{
  "norm": "layernorm",
  "attn_scale": 0.15,
  "tie_embeddings": false,
  "init_std_qkv": 0.0424,
  "grad_clip": 0.5,
  "decay_fraction": 1.0,
  "decay_shape": "pow"
}
Each number is 128 + 32 x the weight over its row's rms, rounded and kept within 0 to 255. Layers, rows and columns count from 0. Numbers have three digits each. The size before them is the row's rms in percent of the matrix's.

# down: layer 4 MLP down (transposed), 768x192, rms 0.0606, rows 42-141, columns 128-191
# up: layer 4 MLP up, 768x192, rms 0.0606, rows 43-142, columns 128-191
down42 097:186170077168153150092129149141066161172105128120146135112128101120157137105134110095097190121150113156072077129150143146112180162170098103074123140168120125162143161137119129126133132133140142
up43 105:084146118108094126134086082093133121139181084127108119139122178088083107124079142127183133106163116078151111150103131090102211163127137201060139076123091151099106095132128114143113118140121076
down43 102:128150128139130128128094083153138181049086082127123134145216114160142163133184130107121105174112172079126111133136114130106151146175125123151148112135144185164082092164159131096122110102100091
up44 109:071144138105122090151110084150118096114135124135130194097160093119127138115082130151108190099084127167126172085077162085135140119118127144175167137158085189095128158091113102198166148122169147
down44 111:118136089105097173100106105095113149109193116090153021128124162160106085087188206111114106149137190160189078146144116099129144131189170113049107145150148092123112091142146129046080106195156104
up45 108:187095127087170174123131098102104161188080155130184085103106108117098122140089116105092145109186108143090121130168133122135111110100136125106090110141077123131129144173117137085107118111111109
down45 113:127175135090119121128135129152159142182148114167112085134152134110108058156169106184109127114042105122108134074093133120163105131180147199131100057170146141149095139099139140136119066165156097
up46 116:123141150128123157112108162147105127096148159155131177093141126159156073164158174138084186126097134118115150131144137140126118165101111123094107085112093124111108155187118117141161161091128148
down46 115:097111100105128112155143100156081129145105131145116044147160126131109098142126200153160155141156147109133138099147121120124079144136151118195163141106097134099168090133187178133144137093097165
up47 079:126129106128091111127130134169145115088135111155161095088110107162121130161134127093126129165164197165119125156091179174197121138129137164124112136111125111109162126099137119081137140168127195
down47 074:103065151132148116189116168156118151091096110140110084118119071048141113074077137153125088065131154153124183150117149143112099154100131128069124163106164186144184118137123096191197073110211113
up48 081:111122102131132142123124115155160108119088125111134108150115106116150153104143143173159143075204103140106098137096137135066131150119129116136129139165160134139134147119093130105143111121119132
down48 076:138062193088149071157144105172091183159144141127124111090139138071141118146127185153144110152152093090132165108111074114121120099120141093117064107094106147109126120122171104138079109125151144
up49 109:090140078168126155081107126155055176071132149079095102156182213113147169099131124170135165107090161116055136129159177053140104108145120150124179060139079159148116068103152167105086115137109120
down49 104:144121112124150148157144082115133141176131146123103074115109112135117127203103116152173085101141070099099218097117091177148088145137164093110125151138197084132122079138146080204146114129151128
up50 116:123110115110125104166155081156091103128175105101182086063120173128109117175129095192135145049138131122113108143106152157140095095133124113120198132099135178137118109126057136220148152125122225
down50 108:133211117156140108155128125200128146136175098080123124111122161101105153128100123101122104136061083153155097108086118119095204136126120133102120120119121139153172139117153183128135136118143147
up51 112:172086137069112154102162106154094142112127149164107115180166091059129095138129135176144108161169106083102090118151147141140136123137165112155116153144093168156089109100202134124104156150210167
down51 109:079131141128166129162124144155137105080171130158144189130092181103125150189067097139098181201129161142093148143071110113118096124074094137148103031116090167097187130121084100135149152126111143
up52 100:086122087132112090125134100154148134070098141120067117101132076172143167172130209167170143133106131140085170102134137098106056168152108143103133147168141079134129140081098154127196103108119161
down52 105:118156102094143118123134117127132087104124119098119076122104175099154068110101126157125155087133102157152098171112156110172089091148128185102109174130180176135178139128144156140036128119102153
up53 107:156142095065083072102131071154136107134131117053068126123118139138135107126130154145102107176057172080107096175159140103136134136177107140128142205114137158078135208146149183158158154136069162
down53 106:086131111121091108185142139172151139119141185156149091096082126080132125117139130131055155130144115119114145161157125160086109107136199109105132123163143134156090154091132133161173096109174057
up54 048:166109122071121147177122130167124141149071163118104178182117135139173111093166189172123174093087171150077176132113052123118160136154161161173080115107136137096118077092092093124107077151158122
down54 049:170122139143168056088098114082163084103216101057099155144172197126093135205118122074153144141154102109113171183119164142146083108169078117133132153118136144072117143104123089087130117163147156
up55 107:100171188121137120177120122159142124170102131191083156157105101121182094139133152072169067100165109106098135163134057140151152109108145107180081140145125131130080134101113181102142102106137177
down55 104:106104116141208100101116121153131128104097148155172129113075187161116131132108130092117136182140124094179125125088179191116144160125099138119098076032148082085126115119151119138114127110138129
up56 102:100157115116107139097120109145076095088146179111136194097157127041164106120156134075122185130076166087109114179112112137122114153130099138134109115189099048093136084143078118111145136115093132
down56 102:165109151127123149152094171111165132165104034142124092180104141197134114069062122118097103129154157138155092108119158119107169147159127113119141143080156171191140183084103127120100145192172173
up57 119:151151192140115115116153113159107117166200137112125129197115080075083117170110124080135144090125118137099140065137104183145094135098157086084120150158118131123134135100151147122143171157074101
down57 114:164139099116188104132148176133127176140120020124155133113090131121149132100124117166083078079150127119174079183104133149128124135106125172161122114114139091133163144154094114075148123131163199
up58 100:108107128131127116134149079150134134109181113121035094164141103123176152141119131143128106152176140194106142114131094150157123101111130073133158205173147139091117197126163117137109116069112126
down58 097:128158084077114104154111139102169114179147083123140147100081161105141101133069120066110082115134126070104115158133116164114086151130124156165108141077123141177124171072117160136113111148128064
up59 123:112122151162107082073110091131101128153187167168109123076111116155107125133083116130102102142194171158117115134124166123180161135079078153179131111227126127150112131113152104165119092183092095
down59 123:182185136118161098147105197187127140067121143133191120134108150137162137120104148098156120123127122103139154158147142149120105156142122174127114141062126141136158121115141109140072073093135105
up60 112:115121140131131091123121185126076188132139099077126132170120179085145098126141124111165112105209137093168194186147169180186171071119121186111114140170101161076097112144097148114046106168149173
down60 113:120115112152097058148120186152144153083092176105106086085169133147144136186206125061157136087117159100157203118102143101145179075145103125124126137163145165114091104059119137131060095132086108
up61 093:144096149148104178145101118111180132157129133163147140102099095114141118139085159142146123117129162163159118102127153151092125098123096132053117140200171097171135113144149091157166143134164113
down61 112:098075060178104106162108153121081096121137118122154120178155151157169087145123126098109199105112114119076091189152109166155131113118126157061091111104145171182154113125116114155143143107127120
up62 100:130088126136120139046157121156086193185108141125142124146106204176125074129111102120110126139154130126115094114109109179138143157065137172090094152198112014150138095080139131128151083179141142
down62 096:136129120120130126169128143132137159140082134148120151116134081092144190129168168127137108117088155127151109135132119112160170055166140068187125142063131190096170166157107110105098152122127141
up63 074:174100169112151125130167177185200105164118132189092146115113103156138109133080105144115161134117123159111162136095090179135100114089115150087136078079122085117144148110104156107093152136157112
down63 069:059166140137124125114082098169134117082145117060117165107155131103160130143144105157152103137123096136157109112168134069154136174112165178165059153169140141103164148153180133129105121139137084
up64 109:164184116101145115125111147109110126088085159114136078133093086170046163141130182149144145095120186110097158169136107197091125120140112139152185153103111142141097139131132148089145159144078127
down64 112:084089134091134091115135160147154174064110126142130161084148093139183183142132091101143159102123123121113102126140138165088172052150094103107175139134026131131132144126094150154154153155099123
up65 089:127146136129124138165096142115162133132104115106161068146148113105105061116113114177107101110151108173115124155157091099132163136125159135101088111073084131186152119114148099149096161117087160
down65 098:133198084159084121142129117111132102153086125127095169109112082202156167108111106068137191129131111095148126128160122114155103092120123095168136105168163113144180136147126095115124089117183116
up66 110:130114129041134128124111122114136181064108126153055120107190112094116097152111148114162156162084137107078126113130098116099117127176111089117126101083110111096156145133115120158082136116125190
down66 111:165127147171112125113157131095149085154163126095106156109136110199125127095118109133125084095162136120132107148159158149193199118083126167121144159151152117159128174146094151109183145138116116
up67 092:126136130117075085136152146090114105104131137156082105133110140093141211134124132168108098067151137078131078145110163107124167126144158158088125121079138166105123168129108156121157132136143218
down67 092:118149189147140133125151082139158097120179102071153148151135105159091101124160100092123084147118127178155132062148127141152115154106098076190079144154108104136099177166151129122096116108135090
up68 089:147147164171090193147115116146154137124218140158093084147161132074075175146157124087114129133149161088111108091113057134136094135112182142117083124133170081043131159064131135133111077133122099
down68 087:090080104167079125082172098100200110122097067178124107120106150180113135088135120151156130090115052120138149130140184117130136112120154103177100142103095145078120072181096109083124150102149121
up69 108:129085194122218181098075109173176074091157099137121184126072193169167102153140149130129139102134105071183087122131143128112128095157188175145106139134074101132127128102153118146179131120091117
down69 108:131166115189059084158169155133144138181128136161203086123135117144075118116099073135074106181102106124132138158141114141162064123065081098105170166190225122116099104154131170128098148190187131
up70 115:137119080114134136108089156072115163148138128069105114171158134164146131156086150103123128125125099101107159133127138235120066146133121215065082087165137177147155129105157181107124134135156103
down70 112:092055133088150155152070142196146092137159178134164084066122135157082139155153111101187125091153131119124182100093109076140171134142109099224158136054150096106127137150119126072098125091154084
up71 087:105143090107148177129165146124160154099135088124114136161101129098091130123137141163121174166135116130157194161090185186122101150098169149094097111108141107109143082092111118098193098143148101
down71 089:161122126207165081111139075095132069083140144136130088072146168131168138116099119142147152105179161068155116119110138094102146146137055140094106073081129114177103185163147172147151120190175129
up72 096:155099148079131124160116136133108115099139115090121070145112153146084074118204098078103185120087097142100169174117089123114156132087104128135124095103078162106181176113113146143095166128132162
down72 108:098103121082070095106163119105200211175121130124041109101165115113101204142136092155128190155120160087107123168139106146074084195096100119148100099106096106158147179134170132113109147145154153
up73 116:147180124143043092161189157149125143158110168169170112128157113113056101152219142120110108133148120176171129059185150140153156096162133128124106097126106158093098146176127190151132159089144156
down73 124:149121124098096126163112123154092133191108077068137152094195112102124098148112096152184091100083076098109188134157117145131099126154106206134095154121161067137112155113105094079093106123062128
up74 111:156152136095149196095104113135121146159182108117132123119140145114086170106081111106160097138096160096119150077104113133067160137167123121107125216178137080134136135135133123158138197107078163
down74 117:121144090122125059135102140102090107169122120160165147121131138183170106171127213171151115098129134173117147156086158073097131120129103170153146096087113150162162089097165083096147067155089087
up75 108:140111127113123104106032117144124135102125164132128140118154137123117132130154109180145159151150126061120141161140135167116185061141144173143139121124095112126089129157137179139198135122172121
down75 115:098136132107100135121161112071099109165097030121080145142178080162102146090056085130125120136146156148168131135106103072115154150066108084091156105145176083165167096156113150093155155181131107
up76 057:179149139104177223136186156075129136158149180109123139100158162145088141129098106139127133117107176114108087147143147122123162090147221165111106089148173130135153139173136162101116092128093138
down76 054:143154136153119099103147125173132100098140066083165136137084074147114087143130150152104145112164086123094161127142137137150111163145122124107128144139145140192126171124107163175103099197144106
up77 061:100183162201122098148082227151107117083131103172166196111127145119136100154151110136145116172157133136064147126155130087170131134065145087094112087145158071140086215161112098086133130133100154
down77 063:139089129126172132120158087120173116154165183124148102179093133107099127132107143125133182159109123099193143139115135121071069103165076080136128121122135195125144048122165172079172120110162119
up78 096:136135139128123079108137173168124132151169116102071160145099116134134151218124163110123153103140131111151114134095176097145134073112116128170103144095117129098096131148154131121148121100143131
down78 103:141122111139053114133114132125128095134113093108072123114135131122112111134087163117135149072116173168100165066122114130048117128168117099070168120075162168185188159162102114097052103121088098
up79 077:105154120141134116108154077181163086096146145104127131150169145177141110168047071141096107104099131107077180106125157116159092113141144070112160083131131113129085129133135166099157156126146175
down79 073:112137132154171125125107139107103168132122129110084158112116147108148179127150142127206189100138177181145151123128133115099104143101133124103070117091169182127133142144148169157197083173143074
up80 101:174148190120197171157136190158155128145102111183105087164096144099136178125107100148171177106136113122126070175106127149179193115083072145149114062130111162137147102138110099191182096107142095
down80 096:126113106133089098080117078131102180090139130103174146078138132121132059156141111082109102146132094168152146087167152094054145140174156096130099170106126141125078199118138172114125140137078137
up81 080:167143126119104127145089009149088167091124106115102141112122117170108090134125111099134156081140158149135121137133093085147172084131131198151093186075156083127136133142119091142098111157119098
down81 076:069133091150118087101173221129163136180121116183139048154182096073173163134141115148148116145093149120134135088160167123123113113162121086069129120151108175134136092101164144092148146088100135
up82 105:126144128083133173149146132097161047172113132086135152089120086178184021098109098093087096108156091126120175155187119101080097119173144114103148088117068075096113118136100154144121140088135156
down82 112:142103134137091161103126186141137146108139069171159085074114154131122177146139142068132112133170179115141143140103121077120131098139075124168097116132081153189154116080056158163129158160123146
up83 115:086085103146039112138140147094108104150107168146092125145093081138135144091165140143174081139164116147172107136133071121151076094099159099167130094102194147124135100118170181146073167139154065
down83 102:159135181181158081147083165150181185148184116102060167159118205141145114079128064121087104127143076060124110163103179138076125177148120132065114088114118127118128122130101125116121132135085104
up84 105:070147129108125139128181119165135096082137171148102210120144095128107105119139132153125103146137067157126186184109077145211195162157121098079170190109107143116163132160160145093128141074097167
down84 106:154143124136087167051118110084121140121098131105120102091123167099085173109126146089151147110113158116124071121140161104073092105081160132171142138126140174131038137157126073162138103156171109
up85 090:140105148156136100166169128117125135104122132105075139112124059071147136131125117163152132113121177136095127177129151125161114096123118192156140111084107162107074136181154125075108112082082174
down85 084:108204099122127158077180121131124156161123129112127088115112133112063129194124123083074158172118142148135148141097094105105123086109069135094082139170144118143098117088146085209128137156202147
up86 088:151130154096149119114063090160119107177113193113137117195092125129167117085111101125134110073070165117152125164094123100087147113100124136173155108146067176112130163106115155071146104125080097
down86 104:119126072140132133112164075117138086077184160117065109111143100108075197109145048130123089103118139139089168118129184112116153126129168106122129132087138143117126123142149147164075090049109153
up87 100:143097131167089137138105154088106123091127193187169131182144151078092128128089137154111114150152144130151194166103107123106155227183187144119124144106101150173132129133152150106133150074151127
down87 094:105148111101126122180134120163156138157142138084112111101178077169144148143148120126094140107105147132057088097117141112132111072079107106149154162143153078107141126150063064109134145151143074
up88 102:164142090105105122146108129169126178131138123188114130171090138129154157172080127121075156163132151118126166144177156140121100151148109099116113096174124147139151100122106130161135114177140114
down88 098:123144151119168162101175122081114127150118106087166140084145115089108184091126121134121172073089163167100142144085094127126136109143078104125124134112071111089126156129213096084113159129139143
up89 097:125067097147122050128121144124177125078132124191156128084195130114127106153138133124150143092101111119128123166190160073105120093132085151134160035186111134152158154128154042171144131155143166
down89 096:118133125087136148165124203100151171136144097173128094145053130172112109141064129149153096132140166119134175123063086190146168137106132168049091093065134158115144180083118193128085143128111091
up90 106:095093147141166123125166143117179108144096125094089145114127120101094121161126134135080154141121193102057107193126087141091155113108142088139093109142164094153130120137122163091137136165106129
down90 102:138185090147113137163094152153072132128224078107192130144107153165155145088164126092174121150108086178182155087120142140133071117143135144078121129106141110084166153070163119212116126101115080
up91 108:148156175182150084137160060154142112101156105178106085157098150100122167127139145150114125168121112199088175126093070121110122089161106185146119141223113104123130132147103112093122107108121135
down91 114:110144070099110187149114189081123172188140091133135127092163151164136100119077115117133081095090190077161126117147161125122112093129166140108105139081146085145140127114101118129109138161175151
up92 110:131102127139105159129117040130134126115110121131111147121062165114132157130093064148104112127132071146185134129112174148134131092148165156088122051161149105108156184113098165165202188126150145
down92 107:080139120117118141076098111107157123118087088098154126132147058152095086131094163117149113108126126112205126087161088123165185086159177141117117171114106145137100098195120171117114128113091141
up93 100:080128118097154080118195133130116111156131118105151124136190112114116115115152079137116121168192129181137120127122142176132167062187119099141120153193150117132103083203175131154113128151115147
down93 103:162115120154115160172070070081151136095116157128099101142135164092112152135081197112141122106084099095099124141093108133133127132120142149036172090105113061094114120120087117121108163154152122
up94 110:206182123131103094124062108114100109105164170102143105106145123109109102122167117175108119142110196160121117146159122195096084135084171130081087165112058118083150096135077110127143108117155146
down94 106:126158174114148147145168125072099159121095133168160102129103127120131116178103088088138132163122101113097149188084179146113107117133096140114127109146117099178075129143157126078165154151135166
up95 105:089092117146183172138090104139074132189137110067135158148127142114141122143142150194168155160128178093176133109111120102103147184160135113175119133124137124107119112108129159106130129158110150
down95 111:118195165153121144085146141142122098130064112134112114134129081144142130139129130170159158138128069108166095173145142109149127102139118138092102158120157140073106021155129125118144127072071187
up96 102:139103157129105174095164141156135134146114132103099071103153146157132173158131126147124125180124172143111101106178171158087079105105183129199156134101183136180069132082151160142173109126162132
down96 106:145142149131108101153159081176120138111113126129096143131079155164146131102155143123117150121146186175161082102173112144145162106128132125086082132080206171167093102126152129140136096109139108
up97 107:131074139046135127163132192123151132129120188109110132061084106145143173124123031134192132088125159115133111138149124122047138120107155159115172131112129058157130132122116147150145160093114146
down97 102:146188146149084153107107152161156099159133140091137145101163153120139095102146153106112086137138060053125170116146154172137155128156130140170101134160154151099140174118113185116087124124125102
up98 096:136129140154131130126190144160117089122150047128145109156118120160092168106101126060115100131091096151140081133089101111124167099068123161172119122111192120030096089169100134107116146131123149
down98 097:140069160105119138104103138107143185087123143147097157133125180140122144175132122166141125081168174160047161149131148156173099161156102145091106130174130125212102172095171126158123094168114107
up99 102:088145150098053160100136101154128088101134111179072166133170127150149115125088102127203129144139131129123149117205114128180050178101135045199127084164147095136197132152166124084105084070097127
down99 097:160160150140169096129177123117106159047091121113173066122104161119115111085115133114096158121097104129114137131075144154061121123138103150118109155151068151157080123087096146151117132137149142
up100 107:096145148133146095125108168121128156103161147160123172096104178073147195113107125158152162101126149119169130102143123145132115170114133177181148122110128116147114136089138096172120137124131155
down100 097:148117100076048169138163114077073106179130112135195111115154170155145109127162124096095095155197095125127110099085174102158118162120159078079108104180151095090120137095113119099141121111095123
up101 102:092148087115130168135182087152103154113113081115158110144145175129090191143096157148167107095116137085105092177102122156146093130153125131134172161104072152198127135140146188174088142087138081
down101 099:137136171131123098125153130114116169148148189160047095115158088120152120112159141106073200188122146122162100105099111133128145135100116108164137167175180096094165134141083158088132114164157167
up102 095:119138108158030125160112165130114169073200146112138130144117084164120089144166180097123135163154196081127122149068096118138127093100182113161180109115114149121073071144159103122148127162104107
down102 099:150098135065117086145105210181101133168106123082100161076095119138105152143113117175098163145175177119096130092125120155092078107107150125118094132090126108169161115127050177122162105094106157
up103 106:109163105137124135122100109124081127151148103126131080102103099136106147100144142097167145125093159124177126141101121185103191073091069132121126103157129088187145141148139110159186080128170131
down103 117:119103147097101111123164139134106114086121126107096112149166140104149175140120105112073098104057110165100160131127144100161148134138160130159162152170140158087146144126145127119031183122136124
up104 105:120115164106150191139123088139125146115109094119151121126085159110116151128133176022154208066128109098140083117097162111112169118098112155148169145118085087111142170102145119125140115090115110
down104 105:124163107142143083122126147145163126122158128147112126144114079097162085139113086155095097159085150158124110143147106164143109159146168113115084164147148174177170110181102125121169142121063113
up105 098:095121107143087064130231113114136131156186128127115133116174153104133126114129123149156162082147132125114102126149126118153155097100118105112084062070171108106180138165159116122143156088118130
down105 099:103107178121121211166100138059141053100140085170146142128106108150104102101073088132126154158119125128132117115142075143142139116120163161125225175189144125148109158083124128116149134132116105
up106 110:183111163133088133080163120140155135072181113173127104117155136109169130144155117082129123091187142149043167132095146106140072082159068133135123150149125162130126092099099117226089118069165109
down106 114:132139159172101051138111145118146095095166169101207140067180117127084169150113112176164094159155122105122123130127129063174128069167140134098119121079122181138132086117169158130132125137088125
up107 108:118120158127154109125126131035170096094143171202132137100133187139106150122181060054185117160147134166136108109105106144097143143088116223175157084181142136184116138124146068126081123129165144
down107 108:104140097154133134134112108143057147098046124132099131158064129122131105175062183178072110111094170112133129134130134128084157159177079093140129161072167141140144154103050161109184116133088140
up108 092:139150172165045101170158137109140141124118133145145113058136124146106163059174147117161125129083114115095138136143169098159209135186109132132097121181177162148085124117105162105103211127129168
down108 100:128075082105172109101089134166144113157141123144078168175157135097158086193107107062103115114205121098159182137092111149112073085137103160114184150110116105118119118130117114173157065119154083
up109 063:150126073074140222175122127159168147121098131139145121152121120152089096081121105132156172137151127134175126090167096110112047165104201083088145137111078134074121112142078112131125097110103109
down109 060:144155102133098063104126124142165129104154085091127140130078067139144121118165156208138094160078148184152172077070154170150109114100150090091102113144124118116116158156102146125144144091118095
up110 121:146081162119165077082117116156156127130174154167194158149138052093123120124090143181099161119150103218157088131140114142093197108053100171152127121101118160075154136138129103162117092108161109
down110 129:164133120136154133126196147161084088125127101090133119139155126154103127108089177079154092135102161171152113158090134134125133138110067113174151166148137122147142061085138150086089098082095105
up111 109:062172152213112154116105172134126117171124158103130104148153080129088178139139134126128112105117134115119162193103111133153150106162138206103093104120117139167077108140139093131106114160063153
down111 107:196097122069171150104146071104128093105109115126156184135084170121142097130159090125118152139132127177128121079163162083137108153124112077167143180130156136102164143162098186108085127101168122
up112 093:127116116147134161094086175173071086145172114180129069191075065187137146096126094085107090089158150126127101143171139128140164131100154085160093166130172102097149116138139122134154135122141136
down112 092:133107131121174148164147130098163097059094117137133103137142127094131200138082100094166104160123128149109123116153112078143095149129150105186114179116117150128085125071118127157141100133120155
up113 106:130177136149124125148146090113185133207134117143159132183102132095164154081150146158136124073178175129106114160139142120143105116115104099144120120106107113119165087120168082066125146119122124
down113 107:066134104097175157113131139153078162046121123116131156124158165078153074116099165125160140141116121123068111109116141124128145148160161127113091156192109162105113138076149172153124159159135117
up114 081:114153119116151082134095090099131109167143081062116130110087180212100163093146128165132058163095109148167110126160124165151163131098160169089121102120207053155161105141135165081102133119127139
down114 073:143114142110119114131038114147171157105119162150122116128142175101111088104107119175078178090147206103126143117109164125093084142098179112184160122151161174109117156112182130099189180179107202
up115 098:130086172147170159151175115125121081107126160185059155082170081125135125119092137144114112145138108121140192145142091101145069108072139127104102065140091140051120194117116110120106118124117130
down115 095:133063100058110119189097200111104176113128177138131098078140158106161072093095121162159129116081147133077149150078134119128145158144196135113114106170120169116134185120107140083152167105121116
up116 108:104082120110101169102090075113043130087139152094171137128155157102149132145078141135093161154118064130087081164113125114127100162150124066126072068101156136136115184157109116108167093110138147
down116 102:105146159115129118142153185121183116136140082152123125153122086132083126140137153093121114152197141127141136028120111154099129120151140126055105149160119157167142104116127149113099128130137107
up117 099:113138165102168129144129054126100111152125145144122099121161004084113178131134095103152105117096138157116146042124128109129100155119133102088113114061157119156127112161140155157125148135131115
down117 097:124156155167094105092112186167070174082090151110180173166143158140099059176142115131128159129085070105142128101135097123111130099137091192106123116189118101147157148101160182110113119140133120
up118 101:131122150081151091118135103155134169159140092130117162104149178174163135085129069124143107138144122096098135116092136094129103144149142162055126092103138150114102127147133208190183071066159156
down118 094:096168136137091175106156142140091083065092128156095094123068049080066165165091160099118183112094123150184111146104104149146214102101128139120137100143120109140138098127090119125078136199207116
up119 095:111144118137111135157107165160080090097161201103105139135172064119158082121114096113096097144153049121196122081110122100112120158110105106149092197126164133142098182096163143165138061126138211
down119 087:098166156133135089157156097111136189192152063109146082150178161129130137119193153113186125131120150047117115119158045130140156117145151123122158101090117118134184132138066091133118164167156056
up120 082:163095203131103105112135166098146130117124124068138141189112032114154146176127165178122120131154132200139123147122089140114104123139125081118109109133155132152115093156130082142151108096154158
down120 073:069198111102188192165183099165129085133123127111199144116143125152120125123099157127111148079123129137114155147099102131123098129169089101194128093091140194110165125119138140149086093080106100
up121 095:123164062129148139123136122133128123114110132138074175124115118133159152119074147164144162096203120117116124081178070121148076135106115132129183120150096136159102137146088066139075110114129156
down121 087:154128126144082107148082126111131150135123210079158138094097108082165113129149103089119151188068173112090105147162163097119157141135163146117095119120143136148177135107071180095132102187134142
up122 101:139124179122183168127089131127127143141093107109141131180150114142127151149128133159109164100184135169122157125101121171138121164157117119132110131046068112140081176128131201131153150115064142
down122 095:109115121113168142134145099147148124138156043129163123091172128115152194164094080142201112111160150129107130112059103153129137116110134130105155088097129147146197166143124136148146133195124141
up123 101:086124154134090149092127125098166180119099141100136119111154128104148094154085148181051122056126127106148134095198224086153094115164134087105106111144117107161125132140151148135126124118143119
down123 098:146168130116138079142133140151071056150181105106139123136068106148102144100127121086171176151118210191089156151084023166111128123112166123143137150171161144150126120108142139151155141145115144
up124 101:162139107117146075131131131149112151173119207131126114134175162096124071142100164146083096119135067072169114120131147126079115132110102140129123106162135166113121135154070148171156137149118105
down124 097:108162123096086159133143141182130145136086096150167077120136078127187154098059131122179103159138168183060105140101143118154133148137139076076086120113121089191088160107155146107146082095181128
up125 094:107091102140064160104118132089061199132104082154149153106125055132143110141210103101135098081152133109073134082153124154132117153143114161173106057172123115098194156153166090080166137160107125
down125 099:116107049128153109091142111137178100144134199100128080103151134109114115137086108168147084123117096165158091118140152176101102180149131140132119126154145189099124094143079130105130130131091149
up126 108:117164123149110096161153127111093075154199175204107168130147131115112150118111136154157122124133117181176109108134105183132138109099130178174150131116170111041095131122131126167168136100131115
down126 108:175101146139126148121121128141187133127140081100175104138091120151173156141123137099108164100115137068127139120117161123115167090143130118073100119160094168193169110175162159122035076175090147
up127 097:159106114204066109113146133189112089145116122153202150153152185148134078129127149141148164098092102138134105147093147176139058077030094214119170169143146167161113133106106128154090152099134157
down127 109:165170117085136158126144122117128163111132088187116166095086152120089125169120112105118129137088131102115089082177087104154154102199181041118113143095146151081132134128149121102097136046075131
up128 108:120156203149166127098156121137157115145123117176121158176176157152130103172126121195076151098163162122164116095172085151155120189205108119120049138120134162153080080149134184098139086070177120
down128 100:146116074087140160167143196039085139122149154063146135077143097122094128060059139071151135144099155110108139156095142099155132081110200115150190100139155100128155167134096112134182171156134138
up129 094:126044131126164104150191069058131077118107124210084084150100119082114151172187137146158150125074145174096209117164119139183125138164129168161134108120105102069090160122112118130089089198146164
down129 092:136168108142150159197175092086134117067144186088098102098114165103124131115130170143203150148070168111142116076121146061102139115101121169050199159081081224113167113139143113152179119121126130
up130 108:143086149119140140129132105162159087119181163170148140149051173075142107191140130129092075118156128100148124153117157137116082094153052152095155120167082183140082108137135145135146142098153082
down130 108:111170131164157161082068154146115130138125204110146159132196125057137148082188091134092110134126187088086109068143129093119124125152127131123095158125107097083170164105133150144067105150100110
up131 096:093108159123139152104114133160153120133084083169117147136112082146083165089089158131140158122073125125122127099183161149118131200172090078119078136213133135125088089155121114026169086124119090
down131 092:121184136167134055131127111122113169122161172106101147129130125116139138198146099100130122170177158138110160147079094143181150092104128187115121120055127160114176130124135150251133153102078128
up132 092:203169159146162108174149123084128175115139072116178124114097147051122131138113130154113131145134130133127149120083041131188118084145161146099097201067135159170153151150076092102160033116111102
down132 080:147080095087093135198138055096117078135161135095170097174135123203091170163134100107116141129147138121133149057101181168125127164182108097126134161215152169079131133069119150151118184118160165
up133 106:131152055144114134129155117141116150146060131169142140121142066129120101134143116133182136143155085085142113154135152165138141092081127119107135147108196128145101155133051130208152085133152131
down133 098:079163152093076145150145139187177130101164083127119111125134161127103092055110130152121114130061111114117169102059132133174147111169183146107106112120111124143179162166139132097084096098183140
up134 080:118126126136162124100085157122183163119109136153120102178112137184147101120110117172128149089112100174116166188128078106122129146155068092162148147092110122126152139177164113117130112101155099
down134 088:149165086067149114115115135133154077154117119147112084094090131140075143088103091083073123145126084098139121104097143086098140127186137169151146101140162186140087140078065147144181139149080126
up135 024:130030109166112116101174171092134188145095181124133165152103128096112200070171131171117102161178089101114210109147096131141104097127107118135113120156113216052131106105156092098153130138114143
down135 028:078099088151127158167107102070141132113129097061147144068101129144081119082141217087159148102068119131131142108141151119163153152098134147075153136127114124120142147118101135109091140096139067
up136 071:152142058113137146162168126100149153150090154075137129187138125094128121149109184191160131059103155139129122174167087171125150063084149099130129135098109103117152124130134183167158064121045179
down136 077:106170140083140146129090114153168088122186187137111114111154100158124097159059077077056137063185088120167117165128154098143126113148097165090135095106154184126107112138122105152094178148159105
up137 107:116147095142121156159099113128148132090166139117108112109184128062070129123178176087090132161180184119132126174116121083155118144086117122150072100140148148170125126169132121132157124192113110
down137 110:116072138129161051140133149156084137104119147132115045093126139153119144076102151145149170158147145116131124106165099157087134162070168136121142086066112122155149111059089137091154146111161135
up138 092:071156135144070140085103113149166159153139098098097121114064177110088147109112115112151165130107140181126122191118172127146102131165115106162133113157069196132162123166107107146150159149152181
down138 090:089102119146161115085152102114078098120131107148131160119099132140192115103125078194158158151189114158104181174119131133107193132137094145184114102111137051142103100121082172143148163136138136
up139 104:106106080169162156137165121055120067190086139116108124140125101093140130127177122102184154171056142153142143114158051139125113134121137121116157153128130161069141096094123103057171167175140131
down139 108:178110185102141187087103143117106156113108117168161111132105112158138153116146132208166138092145115154028135120146167112173096143112172101089122094150145125154169153118117160129057104061146059
up140 108:112170111152164112155106073118110143159124144181110171064083185164129143134164103103160111170140090138176200110137188128132134124181137087134111169162138070121172183118124129107109122146179105
down140 103:157090151100102134121105162094084149104085161094188079156137084077153101193094132150107128072175140104118124094130110140120093133106140118157153107082095134111075059138140132119130123125160118
up141 109:098119145130130094118165091112142124144150100091124106119109150080088123129170172104118129155187128158170175139122133144127082071133167109086154122153148109090144119127124109082175115145140128
down141 108:145139127143128096083179133117085165095172148162159150064139140148086113121091164106128114127168117152115117119125113114109146163158135102127122149067070165109140070102109116105166168189081127
up142 117:117113075165164173028133078148116096170101143103178107119124111126096185148125131167125120098109144133137160087088168149141120112147168091150125142040089094104127145143105175133158162109127110